Weights of a small GPT-style language model, trained from scratch on English Wikipedia.
Size: 11 layers, width 192.
Architecture: RMSNorm before each block, no biases in attention or MLP, embeddings untied during training, gated attention, value embeddings, hashed n-gram embeddings, capped logits.
Training: a variant of Muon for these matrices, 226M tokens, 9969 steps.
Each number is 500 + 50 x the weight over the matrix's rms, rounded and kept within 0 to 999. Layers, rows and columns count from 0. Numbers have three digits each.

# down: layer 7 MLP down (transposed), 768x192, rms 0.276, rows 267-312, columns 96-191
# gate: layer 7 MLP gate, 768x192, rms 0.558, rows 268-313, columns 96-191
# up: layer 7 MLP up, 768x192, rms 0.579, rows 268-313, columns 96-191
down267:513524484484450511395422606524546490452527461526513541523516490499510587510484542621535505456572599458559491519566493413470549515444524455519474449497465500544555506478454547473529557600458481521482521504465495464519528465558507526534530534575485402457523580536456520474593536522503519548
gate268:581529564467592426476530529409570566443447581504479533476504535503466559532574498531523599409522489511432569507489424482517515518526552452401512510464509423521392507497464556529475498501477478516496487503524515506560477436539541441499523451430467519546478487505369577444486430499488431535
up268:553522520549603491497492518521565503439434531477479543468511495516478473551551618493495486416553472523426591490520464508527602527484480466512563432478553439503480489509445506492475477450471497471457513485523544534482538459491475489529424433452496494526506465603494489542488381511456466420
down268:431513529486545491465509476454482566531529387539478472521489520455474495507513511473465494407531531500523582474540459513567516573470421492506550498471516484357498528444497470556626462548527553598538394543496490451537432484507576472469546525524551506528458461573510549459447464453488542532
gate269:603557488496376463498449472493519529428451434457488506480516466478446563517454493478571582515556452552497511510536570600465509449526411443476542567567541511523509461454539457452394466519477536509522455478504528484478546529522602549537466499451472532433468408553527459452469454472516524468
up269:398464534519635536528520519494450437534581478545469500431490503543579463418500447485458390526505521501508474508538481398474514532466550575535501480425492473463499469517482505476534502492471458550470527571414487474474497466496390531491506523515530415507537572444468536509534529519445541482
down269:472483428512399507531499426485539503402495469559490531490501513582532483500543523511470581499521516502477565533426521558489501453522423514519461516546440494529494519422515497445494456448527424470490546480573474520566470444477444426550465476398462434491467484547438509514474475509519535478
gate270:478545557455472462514470552609467491610526539445567554469472541454509477573516567520496539509521531545513437569464612537528528563549444423548524485486537460529525497425476462507468434490542557527477484535470542484432472517523459484475500487555464516445473507524462527597552550562398510459
up270:570535500487393497568490534583548462559545423544469517510555461505386521562441494579443444451527480484420518550590561573542595407546508470531415524460564473577508533463588504561434532462489468454459552536575496486534456503463494405406395558531444477486488470390563527471567511586563473484
down270:483496535555563517511492561516468393485522460529473499453561452445535417517471476456502555469473558485566486443542511513494455513546566511510507494568515471479444497359503492470522481571446532512489547470465585439438518498503507407533475431509547366460480587499510505501587502457457459495
gate271:473435536549477524528511543395482514506489534589484540476489521478496542547528514547519583498516427493525493562461547487580483482550525448514432559469403489476542481431451507451479519540467434443518575552565488569491459462528541486543476476572514524423461500515500448560486479484515460450
up271:466496503534464518464456541540587483515541587543548554442511472516516502511434513506384447531451488644489450459457475568520495479560477535495474544429521496499511469574526528431499493436472505531532495516478491604498552504580460567533517433430596477498440467583520501548479508497554530467
down271:470590547518486483494473467491572530502494544479478496454505517518535432493451524532450522486521504504530468520438503495450479464480554524448530484552607528486494520443507518438580464474500536459428505461483453476454548429469588519482535465513526521431508520486518572479498525402467424506
gate272:511526452481448591507345495501472486523436472479595570429647473555524523459481484454493480513514465538497502510472481489508503498425537541512444496488443463622499546516446491547475562474506519544507583513517394501449419505456501486481557590500442560439497542498406479503509550475620426513
up272:520521536470529566521529482528544549494523550509418488493427491403400486525474488562461491497548549484494459515535450501482499522434473487467430491463478501523572514490518467536559495543500474507546459530494445565569511542539547449451518495489568478612554540492680509418476469516433517484
down272:481581525546406508479478515520553435517491538466554519490486569494471411543472497514565551507461454446452560499575482415500469499559409415487503504491498531604488502408469455453482429525434520527518492509505396480522443498477593415529453477535496533487495490460426481497524492454551578567
gate273:483460440509492507445495523497472541499492453475454570483476540514455448447459438491456480518520414446487431491484390542507561476438515489525556450527532478567631552494446523451441495507459545584464488434452480481439513504470390500416541505541519528532470446459486529492484502532545530472
up273:432526554543399498457448408467561521488518569488415522494526565485470450479541517430497583534522483564520479463523610516473516517536504562537531456504468501578472478517513491439466443459459538503457578543444438478543506516552483567481498471541517500467461544406501560520472485480467451401
down273:499414585545467567531488514535544500528408488459462490515421530484433514528415461412590546475471658571471506554533547437579458504488603465487494504450407558546522503519540540495471466469419569564504499547498451424568478449460447571574455521546510506483524424517497501510469478460579443570
gate274:581535536465535484546502546514550586512400465473543459498503484455525550464512485537538498567551554525533481480510450551474466564370523544360489440544461523540596497551395506526485524530486539524496451523541512478489465517585455547459510475446493493505573489426481499455422475471443492474
up274:532493586549517466481455518512466448477503497523431523559479518569581514552435543529471455522499556539484521483473478451485521492527485590484507529483504545477487581496480537524498434502509591480589557465471459427601500507536497539475496526509443494436550432490474475531525488489440519574
down274:472518565511491502515449480535487480454460509518476509455475507521543551485512489551450450554517503528512554453514517557442444524476499524474537459495527546542501611498439439441526494512479541566502531513512514552546548511507473473476487492462518363472480503511465528522537507454487523479
gate275:521514535520455478449552535484514562440502567486536511642556536440509492404612431501489472421550427508580465486484589445514534413524512519493488436591430571534450559613459522492478574566514550500466506499472406456513569448542435527541308494481489468539498535624599525446531509593442584535
up275:571450513497439553457390508525569474454475586575463494401517577504538552397481516530444464497400497491556485524543511458541503481518539535461495549537534469538555477520542526574488499418498469531534421481487571548465522533468595438544495503471388584446593542489484508463459489487671496577
down275:473491484535542447526559559546547456547474409508491470479593524472499554459536488490490480558413370466409511595471485545589530500482515529468417553480499438531548527440634512469447387543422474451493562494492467525493530463507594470544483497487570471520537559503451491508472471579582498383
gate276:617541492519476444381502491491518530574475513527590502548454465477513582557448437454491499543448499526508481524550460525520505502534447442503525450409412597555560571494558483425425591576518520552479557451486424495478478419449416555522532494554530436445515523601562555491539578604447498496
up276:503509420461474461494452530517589495487452539463397496420535493447391442457416481519462435531558521562517478530552500553465537482453532479500477477427572545458581565487510628621447513391564530562484451583544519493514417538532544479487523495482514478496461519453457521515463485494572470486
down276:486588548493508515549499494541529547397389521548593499417499530516598479482509536573378446541451516522545437506550517576498605618590472570511501474491546500508515467533480527446466598425569461515413518499470516540537435501502581571387444456521497509484424567477420491560556489424476547517
gate277:489552463553478516506547504451478456489493482493487512475481568530487526425568481515563511548512452533518563513429499500472486549529493418545507474458521476580577424620448484489504510399510504396563470544442545546415467473465473534365523509473484381524543482529511434560471527551457584474
up277:523568503513451569450534451481471468391561543460390473536417398481509469431497512524594478491470557470415446529451496460535463503414515531394529523435539566587459530551579512527488567548465490567412500537493551511503491610467541427514437584529472478518517532454484524508519490503491388435
down277:472491530435575564452399484454578525494565530495518462603595492548567540503455480440563561541565551496511489481528546558506545471446520515497509495494379519492507548494448502501436525472414512525466564550528454490574489434456513517531424550536459472493534442529512534510475535422539513489
gate278:539535556528504412484494614563450490431518559491476513521424430461461529389463562516509488482542565495528538522475503494456521539392536406517498517518553602571591573526398495524522474483541520596486510575527541480510481494589458591533565565564533474468563519592561549551503495491557516463
up278:514498431485589562495543592491522486526482504586406504439522532542426424520452485475489525569456657455457481557581499503484480497591540563476524532448632441566588499497572456591509567489403440548591412456440513421384454484457524509456488543500495508524418507508512467448558541462467475503
down278:385444481492496511487423428502532514570516587401596449533431450510493489531487455405499487554520480463559484589482599497457466447571480494443490478589411585534585490469563432484496493399503470537580558406514458502442426596445516470509419489475497603465445534430436503470520545562496524475
gate279:461452397477529590496585443497513547432553389529513468399497433505506547473451547538466487529510483477426553562469463473498548509489497497499555564421421502511512418455450450488475541451505588467448617527471552471436535460504499464472514481532577444488512536559535495550535546456484447480
up279:522558518466543375546416541529502515558469475510441510482516570554447450507493454505535484422502517546545423488472529517550425461521529561498504524486483432469466518524433609569483492535455553467521455468443461461527536526439485547419517537507502630504497534503567467393516489596411504446
down279:488501458553460482521451506433558439468527601563537550508489474511453500484533515415532476398440447456504481508539455474526526486528429541552443449577537468438488486457497489366551465584458472474484505524522448501530465490408492461545451468534449412517543497436447581536487506582506512487
gate280:519481584603542518661545556461567501487466501422489476391421546468367511493456522509463556470478444405521424554557558500561544498465490480514497593424492446508512433467540480521487470509514431462463511581524392566460566521489454494584416517504606414492602533574532503397479468472507516448
up280:467477569531471507620552551416537354440478600480500463453514615523439497530429467506537578528545518400536481457626558445464518498495523540453494581505536500543459413455549494508500449587520412508497504530507435503475567499562471520501430557540606421535553501408497466422477487460455586454
down280:512396473525534514576464535426515540498490521501542538539579544510475521518543529551463454516534571508517531481482520466487533467466447465442391424499509472552541498483420510400483468570507513605484598440454483545588478426509423483384472501472616497536533435494499622523484370493368499512
gate281:496481457531441507617469473473530386510487499560383470439529479488487478450510392489528526477511479529440569548463488530476569504450481475519548459456520482531512399540488582505474530489485495443488552475540466444469451501541344523419365452448464528484465497504516522446491480528500459397
up281:490504469469513461512504437394565408485486477493502551518542495506506477475388409486464465400475499551492593504492406524455447528449442434467501489454501501441427511546420566515458523487470467478535573346556542551571448584601456400530555515587474488484413474450527464446487567596489475555
down281:475506476514512543529471558488517485552430480491556482407480551493481393558421469473453561476340626456544485593587471454444490441540539511540495470462455503477573469440600466566559451472441500430513550591454520536538486564548449500604477515486561539523425511493506389470546543532534519527
gate282:568514504523472462604516476536497461444578499410553489577460489481418448551506606552462446415612431481525458456502491553515529537495527489439496558502573483451501481543527457591445538532434529458529479466503661520552484551544503549549522481530414525441471567538464516459457496507461527587
up282:578371498476549549450448453550510573479525451526485527470572516438543484457462535499455487470466560511468434470445565367424389451497362500474451469469491531489519496386547486591507487426458460586398525485531417540481419426473463448462471507456482476509509497540510575511456498545523538433
down282:532465511473533479420543577499491486452492432462544475491448539431443534545471518434573535441459503447428481471490531496453481599446428536557473452519549437439447483474488489487529569463545567470511536514539576467554493512453513526416512508506483427541424505544529496432511466463502451521
gate283:464504499472511470493455466561436516578516518522481578429548509469503532456466519525543621523537445497441492488568530563342509475541482449461499512440516554488549508494558434425438504473515524392542565505496453506535465428497566544552449458477496567446454497444468541488449619500453519508
up283:505484585493465521494525559652481496533451512543487500490573524471563605496502548505482499508421503552466484489471573570458455447480418450464510488505409630445482544471483523584479480431478512577604480537537590413507445419505577453468512480474403590536411472485522553487566505436541441553
down283:556392413410587429443474488577527442531537543513502487501540526461459472491546475544507448508409565449534536612509464539491506575625428474469549514550497502586482421567463594494487470550488465519471450494511525429515566381455521382526462519486577515530428489543485456463562459496452529476
gate284:622469526490551476440498497534486491464482580607575473523429527544505527528507471519471564504577540555388567527513479466477512485559462432460554514472563509492469454555539468505462536610655517548466485461437592527505464488568518554465525537553649444465483459530507525519448486455548444550
up284:549486470509520517498513476501520492474485518417555524465520474496497529497519533459530499484425420495501482520449527441517524516436520575466466502471457512489479516531432526507554370512464508489484496532481472541538495519485489557526517498522520518456621450495469438456488540554548480454
down284:444523451491421484511474564504419458529524524643416524514415567475508418506555474528366544567614585517481542538526459593443492505538496447536598496493507491536465465484515493415325587535603546492543565467536617524474543463586493437483507497530616456523388561544488543490538425402531491484
gate285:520558526477499533457563521520498487518536521558574470459455555433415563549554439435490558463471458574483511437521561504552514465594536372419455476535487549538477563507570383501416422424505589439542512492493510444478441522495509415538557406512447440549466500490525514562492518536475479574
up285:546508533437485452455481534525472499591474530465542428485540586502476472462529448393567575563499481551454454532478516467479486470582508484480367512529527594481438502503503525422453474493532449438412558557456539463474437479515477536544417442404514451528427407377504505492532498401385491536
down285:483421417500497486606553477482425388490553495467488499390473511456558434427487517424427489445545513536503465561512445495476524581450523490519448588483525451507509556490589528518466569549450464435500487454474485362438457481453416495400544507434488564517515537543478427443535437498406486545
gate286:520461512574447387493481474461465576494477516449411490497559545401514415517453580542447513632545529472456483595486547453487449531462492503447535409503470459573522537467489471514479558472503525514521574448573418538545543520486593457413444454477479478599503471531442459448452554569538561526
up286:583478529494525525424419431380567502488566441525494508555473497585435522462516506518478461565446553535425496493555596622547581463439475563488446531576587479586446406382475452450496393508410493509470562503568368528482506554459497482408563542490477492478538421432624421547628520473461455499
down286:550594467477390512515523493562562531517465482530456536451459502515482523544535419539454442394458421489509542467477499437522577535511521586505423551544466455517601522500532439561515555574454514537569431590428524515588562630506540506481480534542542506588498456522530518540550477492570559466
gate287:456548556453363470522459438437606467365513396562491512587512463439533487458413514462470481608480468468433474473490576450511475479429555487594562461468416519539499514530509547511499534465519584478430476493478558536517438439501536519472496509475499455533491449486545485465549535539490471609
up287:474548555447419485478446447460504423374567400572533566559491448509569472461441463492522427543488443503410552506530597547466531532461576510474539556504500593471532522592511519585407494448448549431430451436506566559508526471453565447462427502482537538508528471435588472428570578458450542664
down287:485446490464521494391400563506577429546563478566446521541546485518480487416413586505561438521512547600434506543522428532579528408467499521437454521487584574490435551555420584499516468473542509560494484522524577505584516435464557407495428507476487457496454432468596432616501469504522451524
gate288:566545456441472502502439510402420536451575575535479522500518544518539538460490550467444444540612495379476352483475511527533420502528422483517467563463464432499514435433509443502546594547512478512626477552526530512515551500442465539436580533500449504428518497497480594475497468567441575441
up288:544551450484478566496534578420422533448562621560444564446494487478532445507478404539507499479583566471475388474497545492442430492523487485495513504491473477444576493387486432511531582560553518541594544570539547497569586505437484495499543474544506502502604469538570514480496553584450595495
down288:540485489465455449527525432588434529548487494512449462524470499513502547517556523552492577442478514561553565465481380532567484542516472487571532511435492477491438490457533388522487557531458429562515474470590585446579564527533471557463548502444454478534502472481480554634461505542533522568
gate289:542473515533466434453519562565483481543512448484431490565510532436450540393459518511466501571519518528526500567484459436603462521487473447568434581544580496613534501455514572519473504496538438538471514502518412520510493590398509509480558442453546447564545595596534588601533506492520486481
up289:459558533614480527532537524484554550421548523488452502525475469442432458550503578456461483565540486538489561555418498519566512565475497461556484507447575498452426496442473467568466565497477447471471450526462499490460437562514535402477554504470521513451509544515417518488509451525453435444
down289:541465512501544458427568494594531533465500528517528480555535476500433537611463487478562482470524539537528453461498588516571451529384596538509472501503516510502495490490487465505552501507588559500489511544505544515442378483503534494505603518377480507484476396486483559480528440528476548452
gate290:509568545449521556511455668529528520517503436435512482507519415528496406581468467496423473554519455440517514558499505397542377492526498473507484489530389508552517486548586555453472507469611379506547480449623486526607565564454481477458529550478517460333557522639455449433456528507544623509
up290:531438518511450421533520545579424467529455523503604520466499494376531492394618451492420466412496537476563490540488477510569683555614458576476533448494583589538511468461475416497544394572534609445550469361382524488452505507519583449485440499467476556560499513535465440516511528477384367519
down290:443408534469445606441495454423504517559477475620473526382503473599556550431633471450504508420470487520485492470579475549473552555535494583418492462367530504470404525508554545480593506525509564407460509479483450331490535441490474454517463482487458518522586523468451559493531447421465510612
gate291:634512429458510394550479473548476474412478515497428463431452517496572438436431398497579545541580460461430467487484575658497447522562513581433459467431482525443465520470396458397457504548490490471525415526451542494474418434513403522471452548443495435503481422513498558542498616490564538527
up291:524547456560555465508483496507479497415516552453506451469463618465481473514503532454443490528532551427504500565532512574600449526471564585527488474632487424511445523585569558498584510387493591542466480444454515454428455474551504370503482542460558457461533524506433527427472586552525563568
down291:463490475460455501470490477425489573558536576461530463464516564436402510633516447512600598449539487527506546459576503565520494563581442540557438625456439556445583413416495458521530429425486512574509459545473499471524537508552455571526525534492435399485499503537326442507442531491472579505
gate292:591462474480453528545528474573533578517543441644579543491555528469498552455559605460533619495452500471474482469599581558561508455467500464536485534470539563494562524455468403496555566502525446495460530421613554515530494439499458521539449476529492446464579501464480547437522419475465548441
up292:501480569561557469449531536531602354442494577543435524465444561477564536472471465482389554454427453422381498531489550517567492620560573606453532381520568515608493514576461467545425433448411530493560457498454528573455571542447475465524358481375527528434526508454441472538377537571432546483
down292:459511490439502468468508501472501466572505657567601440433462467485563586528550528503426520476456486459446422533539561513455475516543530595505459372408470541442511522573559555505509462603499520424491399558452424443468485533481519355492485585482410429493622428390511535463426590477523490540
gate293:499493423514518431500518463463523480484617490538501459537524506504565508555516473530471432528482493492517500632417477518480506491408424510429484405544527565591538403529423513476488539532509517395546461454518448550424588520446578581479482486519517499592489455502473416487656561459402433444
up293:460457418484592506408604460561460529503595446557579552513541504496484483527536514538505470493558481556542536577518526402492522506436415527455495452450521533518424486410529481496429474613502552465609511491531539496534493477421607437491475500562579508588505457515595515450587519544440527555
down293:526460570512480460523610560459531532540473462432475508593467419452511487520428390563557548432532577452642481511491487503504468454509497543493490484468557473473506475441558503522498565458534568565493427415422396467454496472525439465488558528528492564528552507503528497595541410514464507379
gate294:442426483514493556447500467416488583459492509527557529482558502472514444452404629568483485494378466500429488517468436457443513577466504527542537540357500554458482523539473492426513527504503471553541517456566450488558513548529505477433507509506508448494479465517490511448527465457529487524
up294:534521560621563433534424456624391523555471553464425441541521456471492452504528433446468553478551471505459503455588517529579431499512466474537551502548532388507491547493535458595437563482503466449377498443398519503544557459502473479522436514589457521459470579471529488555449371499407473484
down294:391485439453519377552533416466501466441460539599482520462523536492479547563514530637579427507463552465552517570518442486530484471441538453432460459434503585467560494547478434544548504507560509443496436519549505444536496589486360545420531575490486527520474534463462471533454457550511492497
gate295:581475477517495520493441483447521528525456501561536426452450513568501564542523468484417531469473482505535452484534617520388479495568419481486543431533509477493501548479501425419374436447401535507519513419462472499613532453573447480423470430498460505575458459547581577550541513501449548481
up295:418586515454501491585476544557493451439566534499490564438521486394475428396476523534559461519470502471513542536514443549593546555513569506462438577471436423511538432484523608662650545462554470511578463614489547525457528479452558582472538531466551494433541560446399370442459548424521553497
down295:488406485475499480579563576563475484552516456455502539535554503488508516573475463396435450575541496446493607555475433440535545448502543432460396514500441477486418427510585455496514509463507425408598531516474490484474504562592464479576451426435483556492508565518486505450505431536509645420
gate296:399563543480466398519523518553470458607511486449493512504608501504571483524501486447537449494501552442592505539494409433479476555384498515429486535461393462472542474423488467482417535490481419576535484541524442444603415559555511448475555491567567364480436457510424368585480375467534409510
up296:464507445542500537593622623391519495474526438579458453560466555583432479512529549521594430502498515479466457555484482546369489388451551443527459407563507471486614534468482540535503452481543653517539517532447441389467461506454470471498516440479505588563420477427498485467581516474521526492
down296:557538509571553583481493501492494438526423559521532459543510544607452488522567495437555512540480372592523544645555586470507513467489486490490544516573495468561521507512609464560626514482471595472505497442400463567529499535529483478435555562432535577521576535497473431488491499505588471640
gate297:474429505518487487419518458553550503512506499531467517509599543505533556529484627487492433504503507484552500535401465465497571482529509427487551520505503525547506468536441486557456474551505473587497414531470458558552487496579473473545462478484404486536494542551465492517466475530511431487
up297:543488433473462495543481489522557553494438526547497478482487525479558534504509470450544555555510415413487517505458464395631468496491529478500555457530505512489569455582484418494499519492481559520486525488554596515421514588526463574468512558586512548457450531488535511551459545572542467572
down297:474423534506422458647562518449483536604416528515471542480520550526557469485525517365558419498533470457513593517508534524517481453488479582512525541521528512506432517495562496434420513526482535589522474488516522544499577464515490453474473497461498573420532476459457449575502495508495495482
gate298:536529579537515417513524515549488541582585588487460485521425439543515543562459583457580504509469470442572527468598495502471530662477481467481440456504513477484542477503470581451456512492514470511506573516484402485500526408554470482525390567570514425543473563480445461551515522546447479523
up298:548481517484404456458474572490480453471471505560450499528501486500489467518510648415480457511580538446472507517517549583563469564568525549491531530461515511447574471524472520496549502435429588501463590548487480464522526472515567427456517561535459512600486588434452520530417498477496534550
down298:466615394492486436491496503477499522444493463504440482508457427420563541563510465487510481506554454463489501533500503568496564594544457552537540560429458512505495498464493495468597511483449492466549539531571517498535548504512573565502449532480499394575536559549387445529450485449599449485
gate299:513506531508546559480505476496467523463537500500458505502484556488564584464515488520468507441491410633555446446501496505524527503488439638413544560493546528506482413453566447491447491444559524526488568541454496426551461526493497453552473605499441534578294450479444500547522472564548487383
up299:467499431475479432544490488507478414511484530528493542460447479475483401497544557514496459471497515481427512431494538538494469511507532421536455439527501470576526596510509554489549496569497474515532480488478478540470541518450516530454465465491463436477593561534568570469502524403379570585
down299:550496409452546528573525534492420472415551470496480533468561460535476546552471578489471530474524536510542492475516583467470514530452431430518408428517479463577715524570449550471605557596514548449494512449522425521536496455385464485485573601577553462566503532536486536522535535455507442630
gate300:485512577575409509579465520388466409510520492572483572522445493484593440433520494469396471510585523471467488606463519582545510420406504479367440521575529493529495466561629537405515481442463471492498554444587533428417523611536501638535384463586580599511422489528491411485574527539481544485
up300:541449331459601505528482494539497521502509483481455432465458442461448538529519620598455411556481462462532483517521575515489472666568458460622538421495519445519530557460350501638455634557606537552577461493546416527568546370542453414493587538408439451584403549527465583627424389568411417415
down300:537432461457595414462420436562506546508608510504463559644510457476422606611493466426529426538537522570560519463514456546443487516563483590520522463504495428453482508538412441549455589460414555569438541491484543578525483434542556442514468461589550525530536516467552570506502413443445418573
gate301:514493472477501450422412566483475426526525371479532568460523540507458488500460452546502447497501494461427451608461388482467410559529398531524564533510504540506418552374460458555474571388505449547469534434482505534571539461468412481428603458420407545489500510464571543561529447476480412513
up301:496518651585491567463505452596501493449514399524476555588517476498497459502484484544408413448509411454542452593417445491515506546537433624515464513534560607401524541445544529496400439415485514492490469444500483385499489515409474447490564533561402485464631427528596559455473487480394535546
down301:560501457493438442462456445510492431456516531474501570457551458453576584579399432482621536462608482467487437568533510508506494472468578435473557556553427498472514500446503417458464519579508424472466497490513533508558599525504512577496531507478444408402400433460458465555379496474459497550
gate302:564490411433411481497428517464581623363506472481531531545505422449579484470419505468580558461473489565411483585458527474441475477476399567467526529428535555498458606499485574482429473567516507542542422546498452591483408455452467528476488548534324511418358566451440442465507462551437499472
up302:577522466472497403540509542494559571489488521535552474539480497450519505502402544496552635452459496494470505585470519412570529492443519438503404510490452490452541543422476545501469462497583445519560480482378534512481429518611485475540510536540384507581487521465548370561495437484377466502
down302:497454483416571488480547571394482499519524406482490496554507467540481572427551504531480434527426488462544564448531500484501523377405507489529509484398526452488551461406524500568415524492524607543488431584468499604495506510412558477518445571547401465386490564503443457564434518563582468444
gate303:526517428441516497596501430535513515498452476406369512467496508521510568436389572557467539524481505488440499477569507506498496468510453614529436510496506551451531502516505388446424462455466499522534522468553511455527540459572492588489484523489599481581512488406429525469553480520517452501
up303:411520580454461556481597474424503548550445437504495473503443484481451545529547535535618500456517476522508483486435519531499439521534425531510420481557452397487400490485506610586567465459508498412446544570524550533532493484552597454483530471532546458538514503544484441572494538505502489423
down303:423453440476441514562444462504527444462511464433465491549416501479414454553510527496461513531490501496519595447399524543448447469546586502392554462467499489506537491561461502462477476528549480609503565521530495553524465536493508491561481438568500463519527448570549516598450430470499480495
gate304:488583449422400532437570468480517581513457596509512485554535423477480450459472623526553480485547494544526469507461493424405554496423534520425495384449482499505554534460510497479501476598470443608528459540535471529500497427416444460489521596521436489493544505489480555526443516596485487524
up304:441563495466460539536594467479544485466447522489481466527545452505454506444431563601610514605501477556513468472554542412361585435442452443465446479451502472559497531412523477491511465568465444489540483569459477551549530526425478543458464525453529508553510473490456492608437533491460429528
down304:435535492463573510489481527480537510590552459440508527399521421536556427493505462522547524435526635499415454522485454455475513447502502502494487427510583536575481428490489591425639510514470529487384533484505454551458522458558526449527474507556537499425513472469507487433517505474560466507
gate305:554474543499537437496482526592473524575471537486548538492504501440592582546538514508516553510535504534513480546507447470502455522509515452520471570477427491525450445503442516387424464503473519452549563612538467483549569466528480516504542515506514524500485545453372532541437503501466640468
up305:386486455501597539502481475437510470493459509490502570481487434571501479533519475510485541441487475470456560500571511536579479471509594431476554454497507499459506466525521452516482522513539498450474506553518522478423486471515468502477477368474523467548544478550610472492523446479511480497
down305:528502602527608527564420486498550484571523405442532543534480524465474528529468579531469450438455462427501479486566504509487450485494488499554516483479395537451512574519531465537403539467543501502478487449456520496472424535506524436571461413487549526358495464543492476484520454517468578456
gate306:436489533502414492504480549525580431478549466499483542496439488490529551478515552470416416513517479528615508462517588491475356479490532402524501560487463463594485413502428503527545385489556568517515455448495473548510487484503491490480517487553417460561524499579521432494508523484508495455
up306:492473574486479556552493492517491503535500419507516529483508564442499461400506497515580448527487551507504413444455619495422478422441514479506597527528554457580467406505499475552513453484498509460486409417478470449551553442497527480501518509459488570457482507446523452472525524487476481492
down306:491507439528589527543544528474462492527550534473475546559589517458488416470484494437520489572387593528423509465535510372520480473516513503461580481487482414419515501488476544547393466438515502411456472462446474463444516546528551465496480465532451514509564438535497444494517504585540527528
gate307:426382493550588532502464568509447507396552487485473451572522553548478571521484476524483457502538495452480555461491603419543431508467513590413439508599487613575502416475507388499474509459468445359533520508469528410541551519566472465509418531470537456462453567649507552547504491484552455489
up307:461488475517496464501483460516476486462521626463546491517451476439477411529594585531441505544489557554504505503519456583583424512532483509505548443397402351430483456602542581472579484604521635478475436423545505480471466564531406461477496488545480537511467510393426448447425534477400582552
down307:572468542634564432471471377476472525464455511598425475485531505530422422490421530449492422422543517505537509558455471443512496416516475452573559624571525426461556552529559550444476497558553493594523450530534551522474429485470548450513454496491470491541493462495525575521535567505486495465
gate308:503456522511537480513478494457418564524498411466524549468471485487555376536469475354458523584526524532432504494588448459573505479526550453406434484589464490480502513417500502535495540471507538506515520561548482569532467507428468479507537403457490463435465552527579471425509502502495463493
up308:572518477495598551575492527545502440546490573432502509580482520376569533543465420579498428477626472531494516485526517509552402488515513507349511467513517491525440490524498483499489507480563456496542462478505544550573510524513490500532450581529415446506537463515432504495509606515512538479
down308:451488478461431522405533542516550514558516456418458411491521559482506467559472555425451410467472484492445463475478459457553488455476504548482494542564480475502522471428520482531423434403545451615549496580447534441458475504462462493409531430510479497557513568513545565571480491605503422464
gate309:533454485513426541529519473527495481381497509431584473603539571423531531483444597437547502492412510529603548471602522445347511595633459515613464583452530567460516520469487565519472530643528520501583492464513541509458482568460593441467533443447435536526579580461546482419494391527510581535
up309:406581459435535453393481479495477498507409472617518458435521401481529482472505467560453515493540496461460468564450437525572451473445549506406554535459447457447488448514577390542486501442568385589424591426593485499523486437556435493516483451512512487391437426457478547564538558518450439510
down309:511497457507509421390540454464445516538488552575415486437425424556477478451516507477573474465524477528528578484556538467528569517501527465447490442517508516471464479533588521426436452360475435424444477514463563529513577543557426547536556565568560558501539496475471491479598581400496573339
gate310:534486466486473511542499523457501439475466528594474514525513495488502472533516454519480555481413491436539566507488519497494541515496439532514564478542415462505564472524509478601527562489450491438519524464441429410539466517390487442537558483475486543518529597500550534480526506578566496507
up310:534497460505453478517554485522494555429579560470509557469492510451438490506465495443446494576453466446438514624548540517438486491563525493521504499554489463507482508462562501520541543511498547385490495444535493502525543555488489433540528427485502479528505504516406524493467529528514529517
down310:579489558500493412486489514405441575521495531418526509457516451501617545476522467444424471511524596560480593453446406542490381528457538539485540476477463468406539527534424511561544534463404498466503416485533542457537526522494497455545477543471433478527451452422475511469471538453497492493
gate311:451426551421496507571413454450465490485528535484450563412504520458504480477465445587476514558527466497569534482429591472499492563538519470542378446507428482464523489460503495564534482559425509549469512482481454486457550494572546563538513600575430514501506466530469521436550510552530541458
up311:562534521514415472546464497495530504446493464529496464552548523570457492522495455509481468436491534410520502495420365526592454507447527493460483467435494522471457443510509521475490473506549480561440518478453455475451623473491451526485492635448475516529540486486483520453480492578511521457
down311:509485477547523510531527432430502576461534501420493500454573527505532531532470533551488568499418447501525426520421507442468520438545498572447517482503554414547407512516430518535447486443401473474504524546497403495502542493476451457609478511476367595431534476469490463513491518568520479426
gate312:445549551558500432407470606573505484379538587480490568571604503482568555404513544457540582539544537446418516503528554450479491513455542451510525505531543493572451466469580515382470425454511504458485575523496491572623510485532484546585587485479537426467568489511516441544489508487451458569
up312:507486493454535538462499501435430530571386503510421507462488570491481584519509523507502371488464573480506518561551348501516522432565544507511521458418573486446427511532502500585468518439534553463538440430491464468423503505544499404593461518527533473566540656526453488590488455479561572573
down312:524507498535522619521495477559489489548458567459563387437491414615429462530478480424460477510507451494527472577516459388430470484582480513558478496568446463462606486459485534504497542430563455547519505514534431506526570525466443493433507478468499588516528490397430490466525554494372456546
gate313:510502530526416583612476567519547419481455509540552621506501459482512457542489470488426576521475496427471551462469512585476476498464504500496538545557402435418458427496524396539536490502492531477428467526481499553474474466495518558493505469518426547421569518501493534536385535543446530464
up313:537544414447485597555558508470541493517544498547452461511542443449506456494454404435526495533489529521469451565519489425458453551511588459585457499526522463483462517493454536488542476499530485491463439528566569532484492483449495529399495449478534500518471487445497512532440484586465451491